{
  "n_layer": 20,
  "d_model": 384,
  "n_head": 6,
  "n_kv_head": 6,
  "head_dim": 64,
  "d_mlp": 1024,
  "vocab_size": 2048,
  "activation": "swiglu",
  "norm": "rmsnorm",
  "norm_place": "pre",
  "norm_eps": 1e-05,
  "positions": "rope",
  "rope_base": 10000.0,
  "rope_fraction": 0.25,
  "qk_norm": false,
  "attn_scale": 0.125,
  "bias": "none",
  "tie_embeddings": false,
  "parallel_block": false,
  "init": "trunc",
  "init_std_qkv": 0.0227,
  "init_std_o": 0.0,
  "init_std_up": 0.0227,
  "init_std_down": 0.0,
  "optimizer": "muon",
  "lr": 0.00689,
  "lr_mult_down": 1.5,
  "beta1": 0.9,
  "lr_head": 0.00551,
  "grad_clip": 1.0,
  "warmup_steps": 200,
  "schedule": "wsd",
  "decay_fraction": 0.629,
  "decay_shape": "linear",
  "final_lr_fraction": 0.0,
  "batch_tokens": 65536,
  "seq_len": 512,
  "doc_mask": true,
  "train_tokens": 570800000,
  "steps": 8710,
  "dataset": "wikipedia_en"
}
Each number is 50 + 10 x the weight over its row's rms, rounded and kept within 0 to 99. Layers, rows and columns count from 0. The size before them is the row's rms in percent of the matrix's.

# gate: layer 14 MLP gate, 1024x384, rms 0.0595, rows 542-565, columns 192-287
# up: layer 14 MLP up, 1024x384, rms 0.0631, rows 542-565, columns 192-287
# down: layer 14 MLP down (transposed), 1024x384, rms 0.0338, rows 542-565, columns 192-287
gate542 096:63 61 46 32 37 41 59 46 72 51 62 43 48 46 40 54 54 53 44 52 44 47 52 46 46 63 36 68 63 62 39 65 55 54 53 34 50 46 63 52 50 45 45 54 57 55 43 60 57 47 48 52 57 36 58 48 45 49 59 56 23 55 56 50 48 41 42 48 32 64 42 58 44 50 59 38 45 52 48 49 50 39 32 37 41 59 51 57 42 48 42 68 53 53 55 52
up542 093:38 45 67 54 55 65 54 46 43 31 56 67 61 40 51 54 45 57 51 65 51 39 31 40 63 61 57 21 36 61 64 42 46 62 58 60 48 59 32 51 42 64 45 38 45 52 47 43 34 46 64 50 50 63 62 41 41 71 44 31 41 68 51 56 51 59 28 56 40 53 46 55 53 42 34 58 51 55 31 58 55 45 70 47 39 55 48 59 65 52 49 54 72 50 41 57
down542 095:46 54 45 35 62 56 52 50 45 42 54 72 44 34 40 42 58 50 57 35 54 57 59 48 34 62 51 52 55 49 32 51 51 40 59 55 43 61 46 60 71 35 45 58 44 46 49 58 60 42 45 63 35 62 39 57 50 52 61 49 32 47 55 49 40 42 51 33 48 45 36 53 60 47 53 76 56 35 53 54 45 51 42 33 50 55 52 42 32 39 52 57 38 47 34 62
gate543 095:27 59 49 40 37 30 63 69 69 47 42 59 65 49 57 49 62 54 57 34 47 55 49 64 53 55 51 46 46 56 79 52 54 49 63 53 55 37 60 43 46 50 51 34 67 46 50 50 49 65 66 60 51 49 71 45 31 36 59 56 58 57 38 59 52 48 39 44 44 55 46 44 63 37 57 50 42 38 63 39 41 57 50 58 46 60 48 40 42 48 56 26 51 55 47 50
up543 095:68 33 65 54 50 50 55 58 38 42 46 23 53 63 41 30 51 59 38 41 47 45 39 42 27 44 57 55 61 49 58 42 29 46 67 36 46 49 35 52 53 48 45 78 57 38 50 49 64 53 55 38 49 67 51 58 48 41 29 58 52 59 57 54 38 52 28 42 45 24 42 64 58 52 44 52 47 57 51 42 53 46 50 51 40 58 47 33 50 49 58 25 36 49 51 60
down543 096:51 50 59 56 60 36 49 60 46 37 39 57 59 49 56 38 50 52 54 42 50 38 59 59 42 51 41 63 62 42 47 57 41 33 52 48 62 52 43 54 52 33 41 41 67 44 58 36 68 47 70 59 43 58 54 48 34 29 25 45 45 61 61 62 47 54 50 50 30 58 33 49 62 47 38 73 51 45 43 37 49 53 48 55 54 52 49 47 46 51 47 33 35 49 44 48
gate544 099:48 60 51 44 40 55 40 45 54 42 55 52 48 55 51 46 48 43 50 45 36 38 50 55 44 57 59 71 57 43 52 42 49 31 54 53 39 54 55 44 54 28 39 46 44 70 41 51 37 59 36 62 38 67 50 42 46 39 42 63 20 60 55 51 44 27 33 54 69 33 51 40 46 39 41 76 64 25 66 55 52 51 38 61 51 34 72 47 55 56 55 42 77 52 46 50
up544 105:45 55 56 57 48 69 43 45 47 53 57 64 51 41 39 58 42 56 54 62 46 51 41 63 53 61 53 43 37 57 50 56 60 59 45 39 65 70 59 51 44 61 41 36 30 63 45 41 55 46 31 64 46 60 30 55 47 41 51 45 49 61 55 44 57 45 51 53 49 36 43 47 50 45 63 50 51 58 49 63 58 50 59 41 52 55 36 56 55 47 53 40 47 51 29 34
down544 096:48 51 40 44 57 38 51 55 52 62 47 60 59 65 38 64 50 63 41 53 41 75 21 61 56 54 41 47 53 71 25 63 40 33 54 65 57 35 45 54 48 51 44 39 52 37 57 59 53 53 52 56 48 73 53 55 48 50 49 15 60 35 59 29 55 31 33 38 42 57 31 61 48 41 58 60 36 56 60 65 52 39 39 43 59 63 38 50 55 56 52 24 46 48 64 55
gate545 099:59 44 63 32 62 57 48 59 79 61 57 54 40 62 58 44 40 38 59 59 52 31 63 62 45 51 43 41 40 59 59 47 54 61 77 50 49 38 51 49 52 57 50 43 53 44 28 41 46 63 52 71 43 44 56 33 49 63 62 51 63 51 64 33 51 42 65 59 33 44 52 27 50 64 64 55 51 49 45 63 51 62 38 48 46 70 61 59 60 77 42 61 38 50 59 55
up545 106:39 59 33 57 36 53 49 47 68 40 53 38 52 78 73 54 56 43 64 46 41 45 59 66 51 51 46 53 36 63 30 40 57 48 35 58 36 50 59 43 43 56 51 57 47 54 32 61 54 44 55 49 33 39 47 66 45 57 38 67 77 49 59 11 42 60 66 45 63 51 45 24 57 59 55 26 48 47 36 66 45 36 50 48 41 56 51 55 42 53 55 53 51 46 40 58
down545 107:41 60 43 55 39 48 49 53 69 51 37 51 43 41 41 46 46 66 53 58 41 59 54 54 45 45 63 49 34 50 45 38 48 41 59 48 64 37 81 45 51 68 57 59 59 47 72 46 59 50 54 70 49 51 45 38 49 45 37 56 44 49 58 45 35 52 47 51 45 28 42 61 56 61 51 60 61 59 55 41 55 47 43 53 59 49 56 53 49 35 50 40 52 41 48 60
gate546 103:52 70 57 61 48 55 53 39 56 55 38 59 75 49 60 63 47 43 45 39 32 48 40 52 60 63 56 50 47 70 55 47 60 50 59 28 53 52 31 36 47 43 49 54 47 60 57 56 67 44 48 45 47 37 36 46 60 42 55 38 37 57 38 56 51 52 62 83 35 53 55 63 35 45 44 54 58 47 54 61 57 68 57 43 64 35 62 45 56 29 64 47 50 55 45 56
up546 104:61 50 44 39 60 57 58 51 45 45 23 42 49 42 51 49 32 43 41 54 47 46 54 59 52 56 48 59 46 42 50 50 52 50 45 36 37 49 60 52 44 54 42 37 48 60 50 55 61 41 45 62 46 68 46 47 58 47 37 60 53 53 53 65 70 51 53 47 52 56 48 62 67 43 40 50 33 67 55 44 61 55 57 57 48 45 63 59 44 53 62 65 60 46 45 39
down546 100:42 45 54 51 56 52 54 48 76 52 43 62 48 51 73 66 34 54 74 41 59 46 40 63 48 42 54 53 63 60 62 39 52 57 39 49 51 52 44 38 54 64 47 43 41 26 49 45 49 53 48 53 65 72 58 58 46 57 51 64 47 60 37 31 55 50 50 42 35 45 50 57 45 31 62 60 58 39 45 47 53 37 38 66 46 27 61 26 58 46 73 54 35 73 39 55
gate547 104:54 71 50 63 42 52 58 68 41 55 46 52 78 40 63 37 44 48 50 41 68 78 59 55 58 54 49 49 35 48 59 40 48 51 49 40 48 44 53 56 39 40 53 64 61 45 35 72 60 41 48 57 61 53 57 46 46 48 44 54 53 55 64 50 58 59 39 53 48 37 50 38 46 72 48 38 32 62 45 79 65 44 47 50 61 63 46 53 54 48 59 37 45 49 57 45
up547 103:41 60 56 53 48 53 46 46 50 33 46 43 41 50 43 57 47 49 41 52 32 41 46 48 40 48 49 57 53 38 53 43 47 48 42 42 71 55 42 60 28 66 31 24 31 65 37 45 64 58 34 35 45 50 37 55 62 62 42 56 70 47 45 48 46 56 40 42 27 49 55 58 64 48 60 51 41 35 59 26 50 51 50 47 50 46 57 53 50 39 68 52 83 61 64 47
down547 103:31 58 77 71 49 68 50 65 45 41 51 47 46 58 42 56 57 60 56 44 60 44 51 51 47 67 56 41 62 68 62 45 57 37 42 46 50 36 41 49 49 57 56 53 46 36 46 61 50 51 56 33 56 47 50 37 59 46 64 52 61 45 64 57 37 56 52 65 46 49 56 45 57 43 61 69 53 51 42 42 49 55 40 48 53 46 30 63 66 39 54 60 61 35 37 70
gate548 101:47 49 50 47 48 44 60 43 47 39 74 43 58 51 73 73 50 51 55 48 66 49 40 33 55 53 46 59 56 58 47 58 42 59 49 70 65 61 48 51 51 44 72 48 48 59 42 47 54 59 33 59 69 22 52 53 47 46 40 48 62 47 62 57 45 37 47 54 58 54 55 48 58 65 45 41 35 48 57 50 54 57 52 26 40 47 57 58 26 47 44 43 44 49 65 51
up548 103:45 59 62 56 64 29 47 52 39 39 31 50 58 45 57 32 50 43 50 44 30 44 38 58 49 28 29 60 34 50 60 59 58 65 54 48 32 55 51 73 46 52 58 35 53 78 48 58 41 50 46 41 52 47 43 37 39 44 40 52 50 58 45 51 56 57 42 45 44 39 48 62 49 53 64 54 16 76 48 53 60 39 53 65 60 40 35 38 37 37 56 44 57 67 52 56
down548 100:34 46 65 53 59 41 42 58 52 49 49 46 57 70 49 48 48 60 52 30 57 44 66 57 47 41 43 65 48 43 51 57 52 52 56 60 34 55 41 49 53 47 42 36 55 53 58 58 54 37 51 54 45 32 54 60 55 47 46 46 47 56 45 56 66 60 40 51 54 49 36 71 48 47 58 34 35 49 48 63 36 43 48 41 61 40 50 48 31 42 33 65 49 59 63 52
gate549 101:64 57 45 50 65 50 59 65 40 54 53 54 63 64 36 42 61 43 61 56 49 47 36 44 40 64 52 47 40 45 35 68 55 57 38 48 46 58 68 53 28 55 61 56 51 61 59 42 54 47 43 57 42 58 43 46 43 26 59 38 55 57 55 56 45 42 50 42 63 30 32 45 62 60 44 39 47 43 47 46 71 53 67 47 38 66 57 61 62 58 47 40 49 39 39 55
up549 095:55 47 50 44 49 56 60 34 55 41 66 51 50 49 48 58 50 39 48 58 59 55 49 35 68 66 44 36 46 62 58 52 65 29 47 46 54 33 66 51 38 46 55 41 42 43 51 42 48 36 42 53 63 42 45 41 66 43 57 46 58 56 54 46 54 44 49 50 62 44 30 55 66 53 40 45 37 54 62 38 43 57 79 39 31 41 43 42 49 46 61 66 59 51 42 60
down549 096:58 51 60 62 55 47 61 48 50 41 37 40 41 65 63 59 57 42 64 36 52 60 35 50 60 56 48 33 54 56 46 34 33 36 50 55 71 41 60 46 60 49 44 45 41 64 47 53 51 48 38 62 48 24 46 56 47 37 50 46 43 42 48 44 41 64 51 39 43 63 46 70 52 34 42 56 60 58 55 67 29 32 62 57 44 76 50 65 44 41 43 50 47 49 59 50
gate550 103:44 37 55 44 50 45 46 39 45 44 64 50 76 55 39 52 51 58 55 64 58 52 63 59 55 58 39 57 37 54 68 57 27 56 56 54 44 56 42 59 72 49 57 58 52 66 42 53 27 50 51 63 57 47 73 54 36 46 55 56 36 30 51 40 43 68 62 50 29 52 37 42 48 34 40 55 56 54 53 67 48 54 67 47 61 40 48 40 35 55 34 63 47 33 51 43
up550 100:43 24 48 55 38 60 62 33 47 69 58 53 38 49 50 51 50 46 61 43 53 49 57 55 52 56 52 43 49 48 37 33 47 48 52 66 49 55 37 59 29 58 52 66 54 54 56 43 59 40 61 55 57 62 48 53 36 58 34 53 55 60 52 45 57 49 41 39 62 53 47 37 47 50 41 78 48 55 52 64 53 58 56 51 52 39 68 50 58 61 47 37 50 45 45 65
down550 102:58 37 56 56 50 63 67 45 70 71 38 70 38 36 50 44 49 52 45 50 40 51 41 42 44 47 60 59 55 45 44 38 38 49 40 56 41 69 33 62 50 45 50 43 37 43 46 50 74 44 56 47 39 56 47 60 41 42 56 50 70 39 54 37 52 59 49 49 54 54 48 51 53 47 35 60 58 56 55 54 68 64 51 44 58 72 47 59 63 56 60 42 65 56 48 51
gate551 109:59 60 60 42 56 24 37 41 51 72 48 48 49 54 51 50 55 53 43 53 35 52 36 45 48 46 35 56 44 51 44 52 52 51 64 51 30 50 40 59 44 37 43 33 59 43 55 55 55 34 45 40 67 49 51 56 46 58 43 52 49 42 39 41 38 49 28 53 70 45 57 62 58 58 54 53 49 48 55 57 41 66 46 32 51 43 44 49 52 35 44 41 58 66 50 46
up551 105:41 39 49 56 54 49 57 47 51 37 38 37 57 40 57 49 55 45 48 43 44 64 55 51 39 69 39 57 34 50 52 42 46 58 31 46 36 61 69 50 40 55 72 41 64 39 45 44 60 41 54 35 57 54 38 56 56 29 50 41 25 60 47 62 47 46 62 45 71 54 47 36 35 53 42 59 49 47 53 42 56 61 71 60 41 48 36 48 59 39 62 66 62 66 47 45
down551 110:40 58 47 67 52 59 70 53 58 29 32 48 67 38 51 44 57 62 49 64 52 58 66 57 68 61 64 45 60 43 46 45 54 57 52 45 64 67 42 51 43 45 51 67 48 37 57 28 61 53 53 58 57 42 52 60 48 58 55 46 21 61 40 54 58 46 65 39 53 54 49 39 57 66 44 55 60 57 47 29 43 37 61 48 50 58 36 46 54 57 52 81 44 44 36 57
gate552 099:54 55 46 34 42 48 29 49 69 28 49 44 51 56 51 56 46 40 30 41 70 51 59 50 72 49 47 56 44 40 53 41 65 52 42 49 50 54 58 35 42 53 50 63 47 53 53 40 63 43 32 54 38 46 48 66 54 62 58 28 54 61 57 47 54 51 51 31 66 47 53 54 50 60 59 28 43 56 83 39 48 66 42 55 70 69 49 64 57 59 55 46 52 48 50 44
up552 094:45 54 38 77 53 61 76 30 45 44 48 55 44 52 41 56 48 51 59 70 47 50 52 61 54 43 31 64 58 61 45 64 41 51 42 42 51 64 39 43 51 82 40 78 50 45 43 57 59 73 50 53 49 51 38 43 44 49 43 43 46 48 59 36 53 31 48 57 25 45 58 55 59 49 59 38 49 40 40 52 68 25 58 58 46 50 72 52 40 47 27 49 55 43 47 62
down552 094:37 41 53 51 44 56 56 61 49 43 45 57 47 41 59 30 67 37 55 45 46 52 50 73 48 51 40 57 58 50 57 37 42 23 54 60 51 32 46 56 53 45 34 55 66 58 67 61 50 45 35 52 48 46 56 48 53 44 79 44 50 63 54 47 50 49 33 49 55 53 40 40 54 56 67 60 57 39 42 36 45 56 37 51 47 52 39 55 42 25 40 66 30 33 66 41
gate553 102:43 67 44 62 51 53 61 61 48 38 43 30 73 45 51 54 64 55 49 47 50 48 51 49 49 46 48 40 40 60 54 58 63 54 59 49 41 36 48 23 41 53 53 55 18 52 43 42 58 43 53 58 58 52 58 54 61 28 47 41 46 52 40 57 69 63 39 40 44 53 51 51 44 46 48 61 62 50 52 45 34 34 53 46 25 43 48 46 50 46 54 55 32 59 64 59
up553 103:39 57 43 56 62 56 49 44 43 57 51 46 76 60 55 43 83 63 45 46 56 50 58 41 48 53 37 61 61 48 48 61 43 45 50 23 46 56 40 31 52 45 57 48 65 53 58 35 52 66 35 57 54 52 61 39 45 70 38 64 61 30 39 47 47 67 52 44 52 72 44 48 63 58 56 34 59 33 29 55 53 33 41 48 56 47 37 59 58 36 43 69 38 36 49 41
down553 102:39 56 54 37 59 40 61 51 42 65 37 43 45 51 62 62 70 12 55 73 59 46 73 54 65 51 52 52 66 63 61 43 51 47 45 47 37 38 48 46 60 53 63 62 47 59 61 60 67 43 41 58 58 45 44 57 44 53 42 38 35 62 55 37 43 64 42 46 53 45 55 78 54 49 53 43 35 43 47 60 32 58 45 60 47 58 45 56 58 42 40 56 45 62 43 61
gate554 102:46 70 31 63 32 42 61 60 72 47 56 57 57 50 48 77 46 44 50 36 62 50 51 40 50 48 41 42 48 57 66 54 39 58 34 59 57 53 54 66 54 42 51 46 71 39 35 29 42 43 32 55 45 49 52 39 69 41 38 65 57 22 62 32 62 52 41 49 44 52 49 38 60 44 46 40 46 50 36 56 58 59 44 54 47 52 49 71 46 35 41 59 36 56 57 42
up554 094:61 69 45 31 64 49 45 47 43 68 56 52 39 65 39 32 51 45 40 68 55 55 60 60 48 72 55 56 67 50 46 37 38 49 40 43 53 43 61 45 64 65 53 37 42 55 39 79 34 61 49 53 56 38 40 43 67 53 43 50 51 47 32 58 41 40 41 60 44 54 44 60 55 58 52 58 53 55 60 52 53 49 47 34 52 49 51 52 34 66 39 69 70 36 44 51
down554 100:40 47 48 48 47 51 25 56 65 40 43 37 51 62 34 66 59 40 58 48 51 37 37 62 34 47 49 51 53 34 44 54 52 48 30 31 60 35 45 36 61 49 45 45 51 64 44 55 46 48 46 53 63 56 49 64 58 41 50 71 53 53 37 71 34 48 34 48 44 36 29 58 53 50 49 66 39 77 58 47 43 54 77 61 48 50 58 56 42 41 43 47 42 42 58 65
gate555 104:45 45 41 58 50 40 52 46 48 60 32 45 66 34 32 56 49 72 44 41 61 38 68 48 45 51 54 40 32 52 61 65 57 42 61 70 58 64 39 39 37 54 57 51 62 57 45 65 58 35 54 66 53 47 31 30 50 36 59 47 41 36 62 45 53 46 37 54 48 59 36 44 45 35 46 64 50 49 28 44 47 52 53 35 55 58 61 56 54 49 53 27 45 64 29 46
up555 107:39 42 67 53 30 53 43 47 44 44 63 65 53 62 48 44 63 58 54 58 46 46 50 37 47 48 80 33 37 54 48 48 45 60 50 34 54 46 67 50 51 48 44 50 47 41 57 78 47 37 37 57 32 44 49 49 50 41 47 61 72 64 55 30 45 39 52 51 41 53 55 59 46 71 48 70 41 52 52 72 42 59 53 57 40 44 39 34 41 40 54 54 56 61 64 53
down555 103:57 53 68 64 46 33 61 61 37 41 51 49 56 48 64 52 47 47 49 49 31 65 58 40 50 66 62 59 53 55 56 36 41 74 41 51 66 49 67 38 47 53 58 40 51 42 47 37 50 45 44 55 45 69 41 61 45 50 39 49 52 58 57 42 55 54 57 62 57 39 39 54 38 65 41 49 61 47 66 51 64 51 49 48 37 66 32 48 55 40 56 70 49 71 55 72
gate556 103:54 49 52 57 60 48 64 60 52 42 28 72 50 34 55 43 46 36 60 48 39 51 65 43 37 51 51 49 55 60 50 39 73 25 40 50 60 41 47 41 48 42 52 54 43 40 55 72 45 41 47 67 53 56 45 45 52 59 44 55 59 50 40 65 33 61 53 52 51 45 55 43 44 75 58 51 40 56 31 54 49 42 43 78 50 66 37 41 41 49 24 56 28 41 52 61
up556 096:49 48 51 56 44 55 45 61 47 59 68 52 65 75 55 46 62 54 45 31 44 36 50 60 59 57 53 49 60 54 51 63 41 45 41 46 44 40 51 54 66 54 74 62 43 56 34 73 52 56 42 40 52 49 54 38 43 69 56 50 65 54 62 44 60 44 49 46 68 48 49 51 64 40 60 39 57 60 54 59 56 37 55 41 51 57 57 39 40 42 33 63 70 48 42 36
down556 103:59 48 56 54 33 51 46 52 54 53 69 44 36 68 49 54 48 57 52 56 56 52 55 48 52 53 56 48 39 49 54 66 40 52 46 47 45 66 33 50 55 49 58 67 48 66 58 49 76 68 61 46 33 42 59 30 55 48 61 63 48 59 40 33 56 62 67 35 57 71 33 38 41 44 57 74 56 55 44 38 56 46 43 40 43 42 76 61 55 60 72 38 54 51 36 40
gate557 115:38 54 34 49 69 51 46 43 65 67 43 39 61 51 44 36 59 45 37 54 49 56 56 45 47 65 69 37 43 46 54 55 48 45 50 50 62 65 43 62 39 42 42 45 63 55 52 45 47 48 52 42 65 39 52 67 40 51 54 39 33 52 45 46 44 36 69 48 44 44 51 58 43 42 65 44 47 57 51 40 45 49 49 50 43 49 33 47 48 45 56 42 45 53 50 66
up557 106:69 45 54 45 42 48 40 39 28 56 52 51 52 41 42 52 58 38 47 60 57 50 47 47 45 57 55 56 43 55 30 50 61 52 61 67 41 36 46 42 52 52 25 39 40 52 55 28 39 58 61 46 42 48 41 48 69 31 36 65 63 52 61 46 46 44 57 62 48 43 51 58 51 47 21 56 47 54 39 44 48 72 61 57 31 65 44 50 63 43 37 68 46 49 50 47
down557 102:62 63 53 52 47 44 52 49 43 62 38 57 61 47 42 54 52 56 47 39 47 47 53 52 67 62 38 40 40 55 63 55 39 59 65 47 52 62 50 40 53 43 52 52 39 46 45 41 53 66 54 50 55 35 41 44 58 39 44 68 61 58 46 51 46 54 47 39 39 49 47 45 54 60 32 57 47 51 61 39 47 55 35 44 49 48 55 46 33 33 33 30 48 59 45 40
gate558 102:34 48 48 35 49 52 50 43 49 52 35 64 45 52 47 50 44 32 45 66 51 28 61 48 47 43 50 52 47 48 41 57 52 53 51 64 31 44 37 57 75 61 43 56 50 73 68 41 38 40 51 41 59 55 55 59 52 53 77 44 43 71 53 61 61 35 55 57 56 34 66 56 44 30 45 73 53 40 53 51 55 60 56 54 43 64 39 30 40 60 50 50 59 41 52 49
up558 104:35 51 59 55 46 57 58 68 55 57 41 45 51 38 61 48 45 58 50 36 70 54 51 71 48 50 58 50 69 50 42 55 47 53 46 33 43 44 64 44 58 45 52 61 40 51 48 41 51 43 45 49 30 66 43 52 72 38 51 43 38 44 57 41 42 61 54 44 52 46 36 56 50 39 48 41 37 48 46 52 66 42 63 46 64 43 52 52 44 42 49 27 46 70 39 44
down558 103:51 68 75 45 42 33 44 50 48 33 46 56 49 47 51 68 52 62 44 31 52 52 41 56 51 54 50 56 41 69 55 41 57 63 49 57 47 55 41 48 61 44 35 38 52 41 48 52 36 67 55 32 38 41 59 25 41 49 30 55 60 51 36 76 45 37 43 63 41 44 53 51 56 76 50 40 37 47 60 52 42 44 35 49 42 20 43 29 48 38 69 08 61 59 46 47
gate559 104:44 37 49 52 57 54 54 40 56 56 69 54 62 49 46 45 47 49 54 49 50 51 50 49 70 71 48 52 40 59 49 47 34 54 43 42 50 48 41 45 60 62 69 36 54 54 48 67 53 36 37 61 42 65 58 50 49 55 45 42 54 39 45 57 51 64 61 43 29 33 52 48 60 62 54 51 55 48 46 23 49 38 39 75 59 54 52 46 61 50 53 67 76 50 45 44
up559 101:35 39 38 43 55 51 39 48 65 56 49 63 66 35 59 48 55 41 42 38 47 48 57 60 56 47 54 31 43 65 53 59 52 35 49 45 51 54 66 57 47 48 60 53 41 59 49 60 61 37 64 60 51 63 36 47 40 53 52 42 43 43 48 35 24 55 36 59 52 50 62 40 49 42 37 47 38 64 43 50 48 78 52 59 47 60 53 68 37 60 48 21 46 30 49 53
down559 102:52 36 57 46 36 57 49 52 58 63 60 36 47 63 57 57 50 64 62 62 45 63 51 50 43 54 58 53 64 45 39 44 33 47 48 48 42 55 71 45 41 38 47 54 45 44 51 69 47 51 44 52 52 68 30 58 58 56 55 50 53 57 47 61 50 43 59 54 45 38 46 62 51 63 36 49 39 44 56 53 71 57 54 57 49 55 50 43 55 56 45 34 59 28 50 42
gate560 105:58 42 59 57 53 51 50 66 59 62 54 61 70 57 55 47 44 37 52 56 59 43 34 55 60 53 42 41 50 44 52 50 41 21 50 32 59 38 47 39 26 46 50 64 48 55 62 56 39 45 44 53 56 58 35 47 59 51 42 30 42 63 47 51 60 56 70 48 44 34 44 57 50 55 50 55 37 58 43 37 52 33 47 70 47 25 50 52 49 45 65 54 52 46 55 47
up560 102:51 50 60 48 68 26 45 51 59 53 48 50 37 51 45 51 56 41 45 51 64 34 64 68 53 28 27 55 48 52 50 64 43 50 43 49 44 50 51 51 33 60 45 45 58 52 50 37 49 28 64 31 60 38 47 52 54 60 53 59 67 51 57 47 55 52 54 60 48 40 58 46 41 44 36 48 41 66 29 53 48 47 43 60 53 48 46 57 71 62 40 49 59 45 52 62
down560 102:43 50 56 53 63 33 51 56 51 53 45 43 32 69 36 50 41 56 43 46 63 70 38 65 58 38 49 43 26 57 43 64 54 51 52 41 53 44 55 67 61 37 50 45 47 50 50 58 58 29 29 29 53 59 57 44 49 43 55 51 51 46 49 60 40 31 48 41 45 54 60 39 45 39 66 45 29 53 52 59 39 67 47 56 55 56 68 39 42 51 41 60 54 52 47 68
gate561 099:61 63 48 66 46 66 51 56 46 46 31 60 50 46 35 33 51 45 38 54 39 46 37 58 58 62 48 59 37 67 54 58 51 40 62 47 29 60 50 40 45 59 38 65 55 35 45 47 44 41 68 51 52 49 42 63 41 37 64 56 43 47 70 49 38 41 64 52 36 62 41 60 54 50 68 52 33 47 52 22 44 48 44 46 56 50 57 35 68 48 32 43 56 44 47 49
up561 097:40 27 53 40 46 37 42 43 40 47 56 60 46 37 66 46 57 39 47 47 58 74 48 50 38 55 67 34 53 44 52 59 48 56 42 31 56 57 51 50 48 50 63 65 56 43 59 38 40 53 39 45 56 55 57 51 66 53 54 55 55 39 63 63 46 46 42 44 54 46 67 50 55 65 55 57 44 42 52 55 29 55 45 52 46 44 42 70 61 47 50 43 63 58 46 59
down561 099:55 50 38 35 43 53 45 50 64 62 62 56 40 48 59 52 64 37 54 28 71 51 65 56 46 50 44 40 58 32 46 45 56 31 53 54 59 47 49 40 51 50 73 52 38 65 38 52 45 55 60 48 49 47 36 58 62 65 28 44 45 45 38 57 31 38 57 37 78 38 50 45 44 27 47 46 48 51 47 45 59 49 46 72 41 50 61 45 59 46 55 75 46 44 55 37
gate562 099:58 51 55 48 59 45 52 49 45 42 67 55 42 48 34 53 60 57 50 75 52 64 49 35 39 52 46 59 29 45 37 37 51 63 46 64 33 42 54 61 45 47 50 48 62 46 50 63 51 38 53 66 47 45 50 58 60 52 41 49 31 53 60 44 41 70 43 62 46 54 60 49 63 63 58 35 64 46 55 39 42 55 43 49 55 63 51 42 65 37 44 33 49 49 44 39
up562 102:48 47 55 38 47 51 63 36 62 46 28 45 68 52 54 60 21 65 58 51 57 38 63 60 60 37 42 63 59 41 51 59 52 44 59 49 58 41 52 49 47 52 60 45 67 55 46 57 42 41 57 54 58 54 66 55 59 59 48 50 52 47 36 59 61 49 68 50 33 51 55 43 44 30 51 45 50 61 60 47 53 54 57 45 51 58 46 67 70 51 63 57 42 56 54 40
down562 102:53 44 45 48 76 62 42 56 49 51 50 49 38 60 53 49 55 40 42 62 56 63 47 53 52 46 40 58 46 48 43 36 52 42 47 49 46 34 58 54 69 45 27 35 55 41 64 69 49 21 48 54 41 42 56 60 43 47 50 45 57 62 51 49 53 56 38 57 49 39 52 42 44 44 52 58 69 48 49 29 42 44 40 67 50 52 42 73 49 73 56 70 91 54 42 55
gate563 096:58 52 47 50 46 55 40 54 55 48 38 67 46 69 68 63 28 45 40 57 56 55 52 42 62 61 55 87 54 58 45 50 45 47 50 42 43 76 46 48 58 42 63 38 55 43 50 29 54 49 42 34 51 63 43 55 50 32 44 37 56 52 34 40 54 55 53 67 55 61 49 26 46 74 52 52 54 49 70 51 46 52 47 39 40 52 59 52 48 52 58 52 52 59 33 50
up563 104:52 54 48 53 45 41 31 51 50 49 45 51 55 43 49 41 42 53 54 57 57 41 49 48 43 38 62 46 60 54 47 49 49 57 61 50 43 41 49 45 57 50 43 52 57 54 66 62 42 39 61 56 37 56 66 50 45 57 37 51 39 22 58 56 29 57 27 38 59 51 49 51 63 59 29 55 56 37 56 41 53 45 47 46 44 37 42 41 54 32 57 57 60 48 62 40
down563 102:50 63 48 60 55 51 53 68 49 43 44 38 58 37 44 44 51 75 39 63 51 49 29 66 38 48 63 60 51 55 41 66 82 62 52 45 37 46 57 46 48 47 61 50 62 51 39 64 41 61 54 45 44 50 72 40 44 47 34 50 73 43 54 31 59 47 51 51 60 39 68 66 58 62 43 71 41 37 47 31 52 58 47 36 48 33 53 45 44 59 52 55 41 42 50 70
gate564 103:54 44 40 54 28 45 61 55 56 49 40 58 43 26 47 72 48 45 52 50 48 67 35 43 58 50 34 63 53 60 41 66 28 40 69 65 53 52 55 15 42 53 45 45 55 54 64 59 48 54 48 45 56 47 47 48 38 45 52 52 37 41 59 45 48 54 52 50 34 48 58 54 56 24 71 62 40 41 50 50 66 56 50 56 36 54 42 51 54 52 40 49 58 57 52 42
up564 102:44 54 52 46 49 48 35 66 45 38 53 56 57 44 56 55 61 54 49 31 56 60 39 41 70 44 36 57 55 60 57 63 51 56 55 63 49 47 47 56 41 33 49 56 50 47 52 66 51 49 49 38 48 45 75 49 45 44 48 45 46 50 67 45 42 43 55 57 44 42 38 67 45 44 54 62 40 52 65 39 45 36 58 76 51 48 31 44 60 60 47 44 49 40 56 40
down564 098:59 62 46 58 55 43 58 49 59 54 50 35 49 30 69 57 40 38 48 60 35 51 46 47 44 39 46 47 54 57 55 51 51 39 28 46 40 30 64 35 58 43 53 34 48 52 54 52 35 55 56 44 38 38 65 33 56 34 48 54 63 52 46 53 64 54 35 48 81 40 46 41 36 45 47 29 54 49 28 54 65 45 43 62 55 31 65 43 42 56 52 34 45 57 42 52
gate565 100:58 58 40 45 58 43 46 60 40 60 43 56 42 57 50 30 51 64 47 64 40 35 45 54 57 77 46 36 35 62 60 50 40 31 57 67 46 49 54 52 35 55 50 53 48 78 49 45 34 28 46 42 41 40 44 66 62 45 61 68 57 64 37 40 61 50 52 54 55 30 55 47 44 58 40 63 53 56 55 45 42 61 46 56 49 56 56 62 62 52 64 47 47 65 56 67
up565 100:56 62 50 65 48 54 40 47 54 46 51 46 42 52 37 57 29 36 47 51 41 81 40 67 59 53 40 37 31 26 55 40 62 56 52 36 46 51 52 50 41 32 53 28 53 63 52 54 58 60 58 39 51 48 65 49 67 52 74 44 49 54 69 58 47 47 41 60 67 58 49 52 43 43 29 56 57 50 62 53 35 79 45 52 48 46 54 42 39 48 33 47 44 37 46 50
down565 100:59 52 50 49 56 52 36 66 43 64 37 52 41 59 60 52 55 56 29 43 39 39 33 44 59 55 50 63 62 66 68 54 34 49 55 57 41 54 67 48 41 54 47 56 43 49 46 60 56 56 58 26 44 65 40 41 45 39 40 43 45 50 42 63 30 33 50 68 36 44 42 36 28 51 40 44 40 41 24 47 60 54 42 60 40 34 69 52 73 42 63 22 65 50 49 52